config.yaml
n_layer: 12
head_dim: 32
activation: "quick_gelu"
norm: "rmsnorm"
tie_embeddings: false
Each number is 500 + 50 x the weight over the matrix's rms, rounded and kept within 0 to 999. Layers, rows and columns count from 0. Numbers have three digits each.

# k: layer 5 attention key, 256x256, rms 0.103, rows 210-230, columns 0-127
# q: layer 5 attention query, 256x256, rms 0.101, rows 211-230, columns 0-127
# v: layer 5 attention value, 256x256, rms 0.079, rows 192-223, columns 0-127
# o: layer 5 attention output (transposed), 256x256, rms 0.0586, rows 192-223, columns 0-127
k210:469610506492558535477452382562400384437493592585526605460535409485579539405523466471558480527579406530441550562484556558450520484475426459398466420433467504489487443617479532469508545544487453351503558422456420422420491476496510423456583558561500454510507638485496553505439503559517528533438537445406511542506543533435448451487440538459482498580549535507506531376495456521448504508506
q211:446668480477451495486575499440427514395422520607437486543483433549538517488491538393422592522511496522436389499557445475535540469584500500644542481496501448447533549514441586444466452476431597324466536435503512431543511456574460473535460413527563479487454565590569470570494479589517498534626469492436443462530502551395501517421454414481411618464481468497421509515460571474592528439464
k211:555521493472531380476435566480479564553517492571419519582493618554558610467496527411526416492442402505488598514407551512439495390517460430505343449546458353561442521532465401451589645493484530520502355462628495484539465500540545543450578560471455567345533526524384519521531541448541426530569512534494586502528544490556508560402524398478554482517486455461499467552466569494518594504476
q212:514435442440440596439601503518497387646600575439500451519581515473492541525534475378592435619441448489521594488534445482464473486352511465555531495541517428401444498454486444467535475622594507437438464485479503504499508460436453535505599518590446451508468473607464513496476487515427547441517471467514509440494538629537442565427494601533586569507521459616534532480524524464429524491544
k212:516522559468471455460492584514519362432453494482568653525569486495452504462426495388600556505483577404589461516525464360499483468510507527515514613452520460604581542530431511504473478511439409457545677518591518471421424450416538484475490359479525535612526510493498508508573543409469423514444529457512479598451432477465501438512607479524516472540531499417568547501479505472472452605560
q213:599504553534509471450467566502468445515590546443547472539513555477555465430516442488508468582581458459454539539462446617433572503560523463596537445619504524597543569448532469451510548459439564565514547604483410485471524459525506499531560513516490485407590519432544557556507482503521550519381449557496568594582488547473482453417553410531486555623412524568418524527428562510573487557443
k213:582540512503538295480461501493514509503459555515472487455521435457404483577382401539593596450544544513425435506465540454588442452479567449470516481540449459445518516445555465488477577580467396389415625471608607542469333513446423485559579445623517515540392572508494440520513553449452427533441552582440577562487505477509554524566563533479480459572525658599443506492507631523613477526469
q214:459458489516596495577489470476466475464548561517670551386492392549465527469552477430421551455521529536492455548435519413452474482477509471516435508567540591429469520539524475486486398474574458517548417490415544550485513534479441592535455475482558562453625525462493473562458474537457554519489507465464450450463500507536481554538493550489478592621436499488438482436379447505495514568425
k214:470562397512566517548465522426538450507484527467435538457486468611349467535508538515384466563601512403478494473578515583464538573570538436484532469551523629554611537507587417489458485542432469556440466536504478434465517450553413443434479495586437423490534466413499485607479597479439545479509499456537567446530416516473442541332446477487606491470530550410507476553545478511498502606575
q215:412481525442572569438473407458536495430398572507462532479502430472520523469553469531498439425541459443435540475512489539532493496436533493380484479419472458425471611449515351455535474551633494599447564468455502430449517504606485537499430459546473490498620570513451604498428571590470510520507503532462433524501451482505453532459538547465553567561552483455449518517575537462532380395460
k215:497550429492500493564403512510556458419549570535476468559442547549495456524540481478492495465400464502463556470492506521592429476481517480453372660494410503485544562426552423553486655525542474581537571516451386537465545523484513469536527544464503464525540573485571581479495589502539460550460488533537450544526536477423472562488543492463595518387460443483551480546537574532572470507593
q216:477532490455557463504467538472595551437429369522508529471499509610530490391418497461462428580470568434596437513450514434473471630463523461462532599533490529494465594478501464496441489582571566527415450452508373502525480571558545538510550448449396512485559490568506430408542493504616398505644443578456441435505433425528441569549530469386508494598509548500470441467511451393535640566477
k216:550470525634475519513530530540564586467490608509543625477377590468514523514571403489553495523466435486461526561558430475525490500485390484366523516515429509465607489440461408609507484493460343450422467426529496560484520534482462581427456414491509577536499464496438405489547435592527565466580536534541518564576427558501475473396521479517437481524521517540459482411524414499605526514469
q217:518417501500417496519524513483575613489527579496711498540514602498510465445490397596579513505494592503439499438485463495455499521504499543616532523436478446480482475514571593561473462515528494536502469439583506572506539572600537527516441441539441532484426502523495569472630470463487536580496487492525428442549399567472490615465428544528520530467464591537520594509474492505473456556480
k217:419489611465575500524453657616532555475513425483519496475466554523405539483479477534491509463454500411486469514525507500448498371551432481452488376452400539474563529492557558479571492557590431557486532518479570458409604563399555539521547582462500485541488503474562483491505455483465497488494464446420598497510585486675561523465496520451539521444580514581576454422490421434368535466545
q218:456496481564491521496528485463493476446534551505551523542457627519542538485509561503398399418491473527436516528510552569459470456488367485460535490468616483492452494525537470511527487349448562508376412453439468512472506539556513465539439520483439452597438561474438451437587501444488436478568423441530553588430576542510447511440591546473439550454528535563474513512510477572465613585549
k218:464588492451470335442500501524514655432645470522568527431481407493517539452550442511486583492438480508495520546440432485539427418598519532448586493593520460545531444503486511517486554488511471629549446539447557501538459430453495506499583429527567535484467587547425464527522560546498597488573428517424478387491463514473488485457413459474537481473532547448408437623583566421470382578499
q219:451472619355401425455561487465540455543452511438473513517483463408523524513456611414584494520524502538460441630484435513510487499461352452487603516494456454570507653468473401405433475554548461430445488688492447603476482531476460606504357496338467461529575485435604522519515581467517465499514623484543595464398415526515460510490456524426427430487550458400585525513534484541454552522489
k219:476574486526509486419517519529466503553459520473488694468454516487556544535476477520547410538513456499446535565437532485446514499512398590545567608497472407553641678517439498608535534529517503546561577485548497405514455560551565489523462526432505463540423471534528438474492511507514448557523557507654488544381476491554491522543532558438537469437466507495455465486557387519489417461552
q220:454545497408529542409505547469597475567500479523361472508580413466513568498479479562436426400478521548472576545510481526555497466497590494450556487552392496526565488571555401456454549625566433454480498510503456534552432544465582484595472474422537448398542557620506620505510555487470478528515479472552545501478601486425510490475559449354496562558449465486547453370406426541588525539447
k220:594445455525451552522367498552539539552474432561466524426347488510434500545536554572429541487501397503539473565535449475511487531480508554524507593366515486488436453507493483498559499505489518546436541418427453512607510459517529498564420402508481544566564421524477457509494517636501531505475603574514479601484481530563446571482553630473483441614439452502496522480563411495523510494571
q221:451321573386545442567523476583548598517631557431478549566467525400521501388423484528564452543533492416586473552488455562523429569499525424468533442428558453421474471456595539495472448418420494489562488441487552549519425461627418455458551433437463482450477589467504540501437455566461549529556536478474529551569583514648515492578540432569523540469429499493494481505616529490472494474497
k221:429494517498553467540436465393489550498534386418578534481520517498475436542467581477598555446422482500430529555508426556515503511415485514525475477494511511411505585429467545488486393466525509475424487516449593578565442500499334477431474640472534526593510504485542538527508513478519387487490439529504505495410419401552538478429480536555377483561656484540496459632460418451399448511471
q222:428542530607435450441491463550479491514598521598519558463549480429455542557536573478527509478436499469577479376552496491490494470604479536610545482533495464514360539456484451560466411465516480536449506472439428523514505521489464544618457495564333465513602502514587464514553418460486494539507525505467566554503455465534524568421478478431516486648487516455543502484513492465514511518538
k222:568472513524497536483421488565433562465579504356526521492519475457466638578589570502569484562510439513450464465503534570501528463536476437438408404415490546541441549562449499483432438516454479564636433510496489479474520485406462363514468453513458489407466586511574490473562541493515495523548517501475544474417507531445420429541599508539526468575587440469527494394589511583536448480444
q223:491461473473464467492513503491537398525497427517542680420479628479366459474530484399474463578588465533501471514559594550496601542570435501498571490413428466561422446572642438502543462547510443477466460422577588606540496481421492501499455459369498497418516502524548536466544497443566467578457493552500500461523538529546522506544405510488572525506494526523524574561583407546498447460553
k223:509583457479506499497577473537544514577511404480501593566531541357389501512515445489408494477558497510562512564405502585577496489496401625452582535445468563595527469520467517623476545554500550570545501540554537503474524447529589467529513538523522596461518469570494441505509500439414456542508522462522417526410436542561560481510465531450530504492522537445672497505462503496559447411432
v192:506539533559545464609464528409482508441543517477505497508342452493549472461450480505494535533488476530427576516489462574496543480454528546549573379544510493490404444555491549482524534397461608554577532432517535454464565462499522514538451542497494502567547420457521430448394507428512553521505532525396516536474499477413512450515583505452486431517466512561519524455478533499510396477543
o192:516544479507558469506546532505500505511477499511489475537529420428558442481516482505521475603513477550545540514469518502504480499401552505552494547404559565456510452495553538489496564639575488497471401492555505544474492548453537536498537436485445596531546530519505465495560505518454527476519524493586464411552542468567478582402453488480475558457528471461471447426556580513469564523523
v193:473433441543533575455492503500538533532407435420548507429558567452527475430505464490395524535478549528501478409469432498477504570435508543506559481413489499493480421533532561547444424452399362479642560467370479488443569527478447491422409552489436577464513411456459453608419478524508506542491492520499462520436501517451451485506528481398420487501498496421597407501479577403484550570500
o193:487548458625510489563530587589514519490590443524527555488387377523486456505457525495590447543502502460452572478435464555511426521492485436475545544457445465502569487527496497538555562403546581506485424611558486453538421415486567497477639557516548382366484481451634602422530579518547407523508433520443523450506449522488491516529434559494579587549516546640399566481492488525572512441496
v194:418561579479476450468541639538505460561540573483426553470514422553517512463500493523430497481472473509566579398627468568506409499518551507511462443504431451498419517479484551510514578579546466519449519473418434561462563487516456593438502577444480488424443470542511550539481443581484515519518461595486485478493502582523523555448537397520557432460442570557607529569492555540513457458509
o194:592407459466544485548498512464434468521492458495474437506530539462508520555430549542478492499462535468464416505463481462486500500559515442407425481490499493522511492468541467530455482476537513442445526560562538401615443514550531578506559551484478408569585621575523600412460414490442581514520526518450459543501569451492497560461447585517493465540475471449458455495592587526524585558501
v195:422517548541538540520447363528443580596392528458514516460503634398526409544508385548424527508503520493543513424525472544525492444490462411534558555463593519486459511404466484509513487437426497532546454515459510553492478576343440554490441510495526427566497535545529479508572492480531508496534439443542578560556483454479531456487522474567433503383506470515498412500440473496486531548426
o195:481426412463538470446517519519532431435510512597543502478528431558470539452510469554528497459476478476436473527503468436489504467511583454444484469510471438529591634509466486565494467551529553517424637549511505479488588504547477411486503559501517513427427399483618529502462493384526517467520525522527458401504488512623464610569463535502483557526530536463544559491597515447552422467551
v196:458589421493446572516506407561466538508504462506425473447548475502455483500549540525542469544505560511495477539601525536464462547442525504599579529516513515452488482520478497422539487489497566466598451442530442560535514592534520498535499533455467529526536558461475505545521481529483478526418468510452521494468635523463483556492484487545429514541540515485544519524429507447507452527429
o196:515407457481556448524411571535653531547525592508587579537456480542498551422539470496466517605522463474464524483457437494521514491545485465449491504467454535492512546446527472558620424474471497482491556485535514520488475452551437535514531476490486537461524405556446486543497447503452426432570546469619559538473444528458512495463455454435522427454462522496500459503557480488497540516492
v197:517456509460522475570576446542510437614500458537595483552578491435465517491504461513453489488593539448474546498486496553524487450609433508503603517471445528486456450480524602485535534433586492603436454504581485463563467502581550497426494424509485495440487474523365573583497526511512510545461528540510476395568602505427470513550610525462420505483541540519584415602485506483427561449505
o197:590414573508551466511478607440545550402501517497461424489459516570495553482481532529420424538427438502537376447481433505465490428416418506485464492409551546428533512522596521431429504426521504420544555506456543517380473468468519523432494542497488593497476487530510527506454538563486492414516482594514484555447397487469495563538492516501612586475530491504434475493622462470548532565446
v198:582538497454484438461511420566549595527479478549562448419448510574439556560484541487432518417445488433533506434553625553482482476490518317466548550502435503501422523534436505510498522578521502475594464540487534415425604496467545490465576490563516456554578428541503493524525458488479407460463558627468508481491448379447516558532513574510399454560412571475518528547502523500514538379550
o198:387470537523523473520529469533549453514455452486596659543429473483507497468391498479420550519538494413605405584538511423519437509503521475482469488411537460505523496428507438479483448436528519446560465477458529635474356506477406475517441485436488586448540592575481478483371545462534481475530509527547486560473536562554458459563463553476522578470568483448535519398575447465447461533517
v199:498584582488487539434559497567502474542466515516482490588524517533559475455499489521539478504492495590487481398546532530524510612458463516410435574516528488435570494412523624435426480509546475572563611492478403534512456387514488533495477630503493496429458444485501522498522563525508584488557498438552438432519561572477568462599528502478472565572483436454485468474386474533586574465507
o199:503558538515524531441416553518508446442590350554506533478466452500484501573512510450450470419437502463531546527463429549438580471511465429511476375522446589562480519488420500591427505459509445528540453518521492367493549577535522471475550398480560495501416553518476517547455512512490458439530481514485493494512513435484538549404496538478450443517562549644533457474510477424480612550456
v200:438471606544516563492562487557413509467522488464526454453436500498487553415564442480520542506425484522410500558445489422555486525514473470479378549551466417415439507465555385396634546567488477504490465505519563469528425552574464545536490547528553604560514464515521521497399499574560509418426471415517521497440500474488511499442520455414499441509550554531462598547504556421609445403450
o200:505571345464478447532417496448501537572406561453579477519503481469541348528521558350501439520534535458507501448480552530534600544535543561532525474450496555507534496476518506499538436485457514556483491440470416436528488481495455525519506549431557438390415587398486491466491459544546531564450433519480532468551555500602496558457462445468527427465466449462526531550553423640519488512550
v201:535466478503554404558514422504484501505437580526568540471588544503526518512544515447483445490498473538511571523523482588517599526493543473575475617472536471473512581454458574491631512529524577486447507555522483517560541517530457497460484454502535537488479487460466391503504510477520380532459510481441614430521529423435473606392538467539517470490585532439446550471564508542467531510475
o201:463513459552497490440546567433452527503525469447451537524497499442455481536505446439494579419533501529504427475487480362562521500544451488471513402537559460524454429558539583495525458482477530455452488440507533550511540526471508475419489592539572491408592468458530487460657475520526476497658530476545491583514532585435512458572505537483392509529467413523446472458475518487492532527466
v202:567455424494544524476540545494545459518493440517585437489448476555484474497498440538514478484469504492512481495417449510494426461503522544412468462566438424488500450484520472429518505412465555496564572436431488549570580429551456480473527574466534499483539463475501536449396572485516511553470596606568513424520451468529531490595531508524582587580484472482547395495511502495446549521481
o202:499510499569495482472560548565423482522521447566541524479485480499456495451439525503504398407489535531446468428555484533516492467477508552508431485501545585464446602384465521417416497456499473452532497536484562404448441462504608577492583483487485410539482491545514490520579523465444490444526427456499460497498492503532487445511453476446491495495485596482442495510469491492541517535550
v203:549476439469447488608428454466475486575511458522566509502435540548523523474447473500462512454444496396522487478486466447544538453458472600535471482503487505475429545451500467491508531533472504515428477504505492488458553543489578523448384532579496546405435502467498523467531531474444479501603375394523561655447483548508474545468573449507537569473568500443531371488525517444424499463507
o203:502532597530477442526515525498441596493462446510432471543574567450592595477533482639442516484443481525513486470467547566482492576542493470529609519459507414518476563544423515428499444480470498429481567500493474459461440467537474618524484569584494467482499441536519540532459511435506469459421520547505488448541508552437458454495458487501416467468511495604494492494466489491556501483551
v204:445550494453556567434488356546505608581508422497484566473489594507522476469543514537472473505554463517456495456405440567467477539555545449439544478500489464483450467443544575439532499421487392490604460460485478457485524453482622554449460474470511496429538479436441467473525512582552539541494430435521476442470480473537541507423478502478526478452541546519505448537547594442434496510457
o204:539475424513460600481517551602441504465468456531452515602496483509434395470465534584470464478504480503473538412491504508413531537488519460472520499501494514509555555458541416520426493431482499472452548575515508503472442526526461561538531490651481481525436500538542603485508562397438494551440530584515531530473486520529504510464496468480560467462507533556499434481587416459528588473553
v205:604492458506509464495426505509503522527453500471454473490465470531442468563498557496440571485560524489591526509595462381494490394435453518399538413504489462495461561488437527444488528574460536479516482460460505497492605526439502549568512461509457571618533490515507572427484469475518529565451438499563553513454516444549570575541467475417422589503520596507472533422433523492437472512471
o205:417563492443581485465475490530472430465561548596407516520468503506477503425466439444506479456449490440459445502464525450468510529536494503439519552458482559470438578548478569536511454484464559485592504409494493540505457462557575531528565479510481510337526452426479550487433456510502517433585514507445520428414462543417447444470483515507534442485400515449538499490536581564476488491534
v206:413461462464426449597510538468508385492466508463430490539498507553476469537551570487449520462483492396536448488520476478576468444460507486472493565580435525518518576537432504474511363527652490521482522453541519563516430476485418505515382540463397437558579496571466499566476667441452393511489564471494577476536507496483638393420438616515490498476491639561498533480538517587521544442444
o206:444614536534588428539455547511543535546539588510529530497528436542508522577502496615435507396553543549551541568485451395547452549431445507490453410496466501494544472541435548497526515437445509532492505501580581459567478450481545474594452473449425611410450511423448513471495409463444479536515535516523476583395471511551446392554511542421475435376449460423529513549437526490457445509400
v207:526529447487531568519491534451532528441498592393468533516518462437511555529509527531453496490511407426469477493459492510532404499482521409505461514531522479509510352478556528493494474590499520554572508501506417469540520373508544558396565441491430460435479506510474610571527531474496498495432626537537484539419438490437509526414499552537416478518529502459417439596493540443503544538487
o207:535560503574403488547575522535509460492534457529625530557494494657474452468513468452488553445467525497556386465506469493465552448530390512505561499511469564461436591541447423494537539444566521489398503512529599524515437474568589412551510539485570487537485586492529487475456475538515473530500512484434593576508428482523566469492582525486561493521512464577477508460517448567493443463516
v208:628582504416542465415401507488489574500439564534395503576502530545603533412542468501362504525505517478482422531503470522582557554505485575555629538449514418488456434465582380522599395476519509501488479405418697527576516469438587513539562501616525418488438524490509476562525546596529533538526577471472508598460546482508444546557576468497471481514580535428524527506549522541453578509477
o208:523447437491449382507428470503597542523631318547594521567473571462442524433511473425474503646460529464534594415520423448435459496500458405506444575523517503498517551456452554560466560521444457530433540564547469499560541594475473471425429514616438487428430548453512486536442589393447478482538525481485485496535437499393529508478487518475437418565470449571528505531526495541513449483548
v209:517552517512458585478544573449533530516517516397461497561474529486409602473570503524514451485525451552446471503469543498476464497458494496529500442546506463490467574413539487489538435529442545577553536525514571516423390493475428457571450562496554540485480477540378475490455513503498534601514488499511482580493506557495503533446493477496443447456511438533455551525464485644508526425467
o209:477555524396440414477500532501511491495503465492533509440512497494566462453541532496483520532491466523457548551566474509430530508524520550490526460502582571417457472550444470506498475471532452545458567509490459489516564577478565605494503487553527522457508536468487510503494441570568500454483564476511439385545496488576557516506489534546520470508504449489488417484446474494453501538539
v210:572455561471486541425520510580489511539549531472515482626461353462527451478567522506596497527488580535538450429444413572470521454455599502495429482549510492475496515414465504395437515541488511466530633511438501487484490658420544506436596457518408546305430473505472530553523498502515529447556422537523505494409499453480458462568493505462443571426550508544494497469481498467614517498427
o210:539506434543423501547520518486490494323509405569456455415525571447544455442470500645470560603511367527408654555435475538551519528514497502529571475500483532541457524497542461500523575492502478477533464446514518511518525448522481563490508495486480508512478506486619423412470423573365576548440437433420481428548462460426485541366500546426509438482534520459517557500466540515492497444537
v211:492500522512540487470571460536386497519533488485512487497474456479540502507563581478495523536504540562446552541548514584568537491542491502523505507573514510473464469539496490456540545524481503410454481448454474425609555519464496534529498495482509499553500555436409437485422539552499536485567417568537544518551549524433517495551550501569499439494512387386593536509506469530477548487490
o211:492544516491408490466541524455536496453441509471534459385438468413511461469463423636495480458473465492567460444449528418462499463523543439524448471437506465443595463457454515530549496539540399442495569533577514504420525481544428493483628494526544460391607431484402536541496499475384447618527552545494448528544439544485526534478478483462502521525491487585523492572562494429487447460455
v212:543511484478472485423555542581494508526459437471534554515472530535516502479500414526477422507533445426569433492488450529525428476474485484494557446545584547521540510533427564465550508435525525494536400521480585590558576461496564565472567575493438505367546561479421553508435472558428596489450439581585452419547482514420481555468510457442457530537520415474410484353478556467554517640495
o212:483493484583475541528433464573575503481548363417506521467496535563454446584502547549517508507411431519476531488411546495444574491519515440493510552482493489552510604500526429461494504453483541476605498520389473388503479525563493507471557491519527447589559509522558533502512506521518393545511550457463561517509470505436583540542495540505473435419491488515418454525584441428493371504567
v213:506552544506485532567504574534464547507578477500546571397565475428574587494453569506559522537533583407477401489436378458518450486480476523404484488504480516515505531500495560511502544501494522449482492469601459527540429620476496578509391479484465514515463566531571488463491443462554438531579576464474502475502474522507562546513444470430528474434530449456440527388465526472534425529431
o213:522530465463513461497460534499455486453597462478529437474472513489441471531565436366507535366540552549451576547506539446525618487567519476468541474542521495507567484517539487478460467484506490621472535454482545435455560371514486538580521571505500560496522412514515494472532548519389516472435521591480509488545530545561505462549459445522485509530476513508682464559451471515558520364464
v214:497437419523524514448521447446512475503536587430494464532417516413536475514505551514470519497437481535442459477494517614470562536505493527449509556527448484489404473491511517411467499500448464473520426574510537529482513512594496494510485509568498550476586459416420604482636453475464465502543422415617532534619513493552432607554586515530449564570528452468374592491574441447481529506470
o214:462502541505434531485482491527446551528431425555516529419526491543532434477489444558436401486517495496503497486549501524574476457560598536513520434475554473501512538508536455465512557494573562511555533538463506562478520494419506466489478507496514483485525554426505382513482483436526427516482425526472515466462544471445572487461488552454475454579526461552497453405531478569517517414550
v215:513487510502482372475569529537473526426493502460508507397538468514522440441511548503516447468594490493413505502477470509546555624566517439541510520438416523483492574484550489531452559485470494475498458658463483538451505513421502551463422482529548539546579359531483501487493465524556498500524498518557455460533498621422506531460450534486528556523520527588494480425543463532459534513437
o215:459462552468484538435502508519450486479516487557522561555539559468545496519430486486479487574506545470460495445589508489446536384445493412474460530536500517503439484518485443529458506489536443527509479424493519547453548522487384430443481543485529509462363550577540531566544451442360534423424526545422560485474582494494474540478550401552430471583539443399484523467480477482473501447515
v216:508450509480474534446500499594477511473451599551549445523515472506384555380511416540461568461572523477598417533512512463555456483466481480567465458456561544516492466544523644447442466457508474462491467512444509551466541503546475497535504473462514491487586559435487491517553532578493510496476546484465527534421546529481446476393439486527417432459594524520479484442477395489439438443520
o216:575542535549522459503525583540536557430469436473465565467440522413576477415523515377466513533500519462509548519563563521413555477446517526452476493550476566569503555463537528491503468500463491587486552573503498419544466543437591439346577495549449439505457443453587587467451444517511462535502486488485525464597476444485502559530444515505560496506423455554499447491562463502623511548516
v217:476560467443379522460509412446514550511514559534515501477531447470549563432485444420542473464499517504447584477549499553574615488467504557484542406536465473568559490487452505521474472438525546469460525534528570485541495505537418455471503405526501431472572515481459587552579518475546432504502512503532562477485405563414475483487522424477527543593461582486481410482408569428455527548404
o217:543522505569448437400527525571515416522433481574468386582614546478553497589527389601508492547541589308527387563427580444499511518536437413500521532466570549486430523486547486517493555662512508474463375524567483447430571503394570536540425521549469573476444444530486461445450340477509521485501451517456572554413599521510569479540449510492513471548563520485461529508543429485477578444597
v218:533466568590462518510501497411483557507388496457576540526466484467451502474474490532491497534528502534578508579489450416497603500552513530580463594416466442472542506579465570467434450533561498456522463555620511563471382524453406497518522529373426449600375480511323547487497507477513549545486515508532507486527487514604479528548487474497488432542520507525507458378558495524573519549457
o218:486443550469548479425453490510476506424536546596412478468494416511492437530505547414464558494456445447479607386499481567525386417486402467461464462604589550520586488496554413461570483464472428510565563499427492525572541538557497492501459506547567485476556459555542516492460461489543495461547487491497541491479497386481516473564441508414583537444588488478535438569454566510521509433529
v219:496510561525479507491539511459470533443428555503482418585529487623543492537519346507495454542372458497447504503475490466506519464644523536383585588496410474463489464438528443513441404519539504453469471509423509508447578548570439440477423476494506553505524494491592526488535499464432568455485508513487430390468461561533402523460479408550418425444621497463492386516541589509450473473540
o219:493544435563461541503421535496536495640571365513505509454514525450578499424391551519521527479511574586491493495460474583448466577420457528446426454536583412533488458492590480546544551580432495500430562449585467470579447571508557602512526469453535471581431532564400510559471480528493559515507449495465594525549495493540416432477493499571510566541466477576422436445508487579472502464434
v220:533444555551562523533496677477467460586577557504557509463505540580473449434521463532521558517464480645490467590466406518580502513497444440583570529511470529453558508410586546525541405414432566427530471519521508460539525489379567464427485510479462525456486611463579513624505514483500533502483510623469562430547588544623563502468473529536570467477374549578451463497550515491463569450512
o220:479565467531446536583453513386535592463486516463503508492560578494453520569519529448450535453546524470458454534478499561518479555442534483450493457536461599612567508502460390567479539541622454514437551512414442490521502569559459580533492485543496560535500359422551530497514479462496519481502474493496555489534502515408474473552485451506471481534522457427449542541442556564563433491465
v221:535563416522453577480448445509461599488466453450543518525558425526454561483483552502491430451534595424397525477458534437545520523599553578427527500533468562486498513544462486504497404456455538493549535502481544498500531574568450538406493526430440485571478588508488478509430504493484528514550383543544519558547438503472510531473562521385493553577592591438506520458524604501477507398469
o221:479490507514591448543526553564495539533629555445558446515485492455528517531484421398511433457444427529611525543477509612486461462534462497558625495476504530511482510484539486468534558505547559572508509560503499475514509398537503486436646524493562443497561520488544506465525524467504497448502537570452524567506514458488557464482428518570476556467431492495510512429423415422518405485456
v222:542496447501435389480460468452663427478583564516520460550523470511497459560516557466400517501564563487608523495443499432555530560436590529516540473568513546549490496478513514558570407515499404470540548486641449530423511512462648488535600499441536569514559545509481533484493510451486502411435573421460418493495581444551536550545497456450534583462499539442588553438505524471508545505439
o222:475483512489594528552505518439596509455432550467485519446553477521535607653573564308446492570531551524525510439551557438502571382524495547549487574552450430536594506535558504524481462542538479430478399498473433537531433475537476537663343428490425526451516499529414394534471479415486552514523481506569490543415440434520566402508522513538528447546513468489478510500413570499520472536540
v223:450474464580563505410481539427475545512466488500504486482500635486537487483543463498587450524478474512466471556459568461568456547597570476517577507450501643503487427512568490441485545417504504544425498498493577553519478553445503538493468506458425507480452501472536522474509459512433408542461578643473527481445490526573536539451553575414539394483608525531477432557495541525455484529466
o223:528594477370549507457487485581514603444640436435554471654456502594462452529536517494490508585483458551503520439495490482426545556511479459438570512586436491490499519412501485544455505595494509531563643470472536528488536574567480583488503652551567495454464546521594489521537511558503610486481402435498499459505539514519500521519386410563618587560513491442477571506571480474479560515475
q224:511489566478564466511418592482504381481364557427519462507544427498502494493460456505628516504496473603492539506384506475539454447472506559458436547523426487514461376490475503397493563487456468444546582512438475496470553437509474519513447496466539524425434462453418495579503549495499534565461475500498537568451499444554534480485563496460432443494528459467579514520456442525486448539533
k224:449535483535499507533525538522518423453542499421496460490579580554432548456503477533494516438464535502504503503490546507458539547550521482492588525469488466489591558528503530520443448552590506490558477455466523474529515519485423491495529366529567475469552473509569400468586507510492508448452528441459569420521463607514554481469543448565526454433542645477473479489456592555538407543482
q225:563599543475532463475459534503430585426536504471483508507607459599499489463461633467540430532510456550469556511509576591531474533635490482564507484479547436551502499505505480595541416491528404579377463516493465583528545617443527467524421579531501513552443412502443593531501519520424481495482489513495428557507457488519459520514474482425509513507502495518412535498515452566463545555536
k225:459457503548498481549523498527594490407472553482424565493500428527467420479445524519574504409552573464437487464452541399521455501578558538465541551509445486449462563478407485485558503506534482516544517501527478481468488512576394503499481508496504501499537483492471481507514557368535435495525540534522529496564534469566499551465595473460534506512470453455577545461561550469466455494536
q226:549440480558458501484524505455549532474475472539587495507443475439568478436503548468510517443492472502447531456488587482465530476536571528494511474520513479479562479451454423535536489454436457511480479547417462499465519545567462489450442522548537491421455478426471448508508464538488477592506548377499494535511493384543429517435477450457426537503546547437513521521498555463463525499493
k226:565518536491547448487469465495478547490564439484422489485503475522490448418499531486484500488496542527581398493546461533444440548486606470398508452525470557560487579535517481499520513545435524567483456496526521490434490464479478444427495515434477518505527502440466550533512514519556493519464560524550507522447454530507482449480480516480544533512487503612454510457533467536445497553486
q227:482582488557467528433547562473536418569461604514552570489497551469494538491452526528490492526439387551473383501491488472516521520492477553466555639521422481500459401420476497515489587456532484472556546528522438575585478567460459480536474516584524541446484438525553479460533476454384480545485450538421470496519456453409545448460512487515461482503577601546520491464506572478437491511461
k227:496474542522500527574462569492495496486523488446528583514523510510427501450492622487533524425423591480579617476481517492531472550515572497550528596425559534604649510453486467591468508469445455532533495536588592520509481524506472495575512447538470571501527544538472503545625548420473410508526500487560550444520436483523493429511606441479444511553512546522485498543543561491518460560423
q228:485409452439430430459505458452530548519515557614571498568513450562454532512512490487457537497570509535559432471497483461426536492496540506543536490486412504473480511490469503520454476472607452546518490452417507523529489550481517444474595508503502449520563558549552521515541564483545518415488553524427509516526583498533482585415535544540619534479489509523506524445450476521535443521536
k228:489459536459499535503503462551533571520477421537415468517512513540586587540607545484543542603467529437465544562411439475526461497559431526477570531430500512488426584478545507468530446495531407465535495495498580460517616536500471519538529533438576500402454465450437540453483434554459506484500507531509530557443471505598568458523532479476461524485509486473478507533463569494548427418542
q229:548435558520472528476504462486600483455417584533589451589434501464498506494533512510477515499485502497589526482518469407498472528550493491439440531495505441517479502539547547486531553467456529529509471536454468495580530521507507525498482514426532495548565461472466420472490538540568514523501576502468482550554448459571513527432550403476506531479517523582491494501487516477566502481415
k229:578530488525463567504540421525538511602527539509499515474536466455552538500435480477460518527559463460497408554468481498527520470514451413441521470530431503557499365533507524488547449476501448507520425485516501448520466483488449588437509549493509502541538467549554458481415462513533518471505481534543502507569491550584497502505455468519625516611511485509494506460590398544502502466436
q230:532449501476515569428547527541525454494440413489441518494520513442547516387472486536483416551477509443477521494521579490580480485495434560511525534484486489576459485517526484482525444511533477449481480468405472423397563472419543503466439357533528489519392466477468522594501467438517515508506437531505501485485362474491510486549470487474496511439519579530485443499500469524488460479510
k230:484574515473536495549506532553463558434470543579488560518483483451457502551494538488615475483520515399500464526504583464463426461497499463419500498549560505448503538507500476529529427470448532492469580519492465510489511452517479486574441607408482465505500522508531514530464529456426488526280479513524523449500400452558448421430521459459504461463482463379513503505529536552501515534461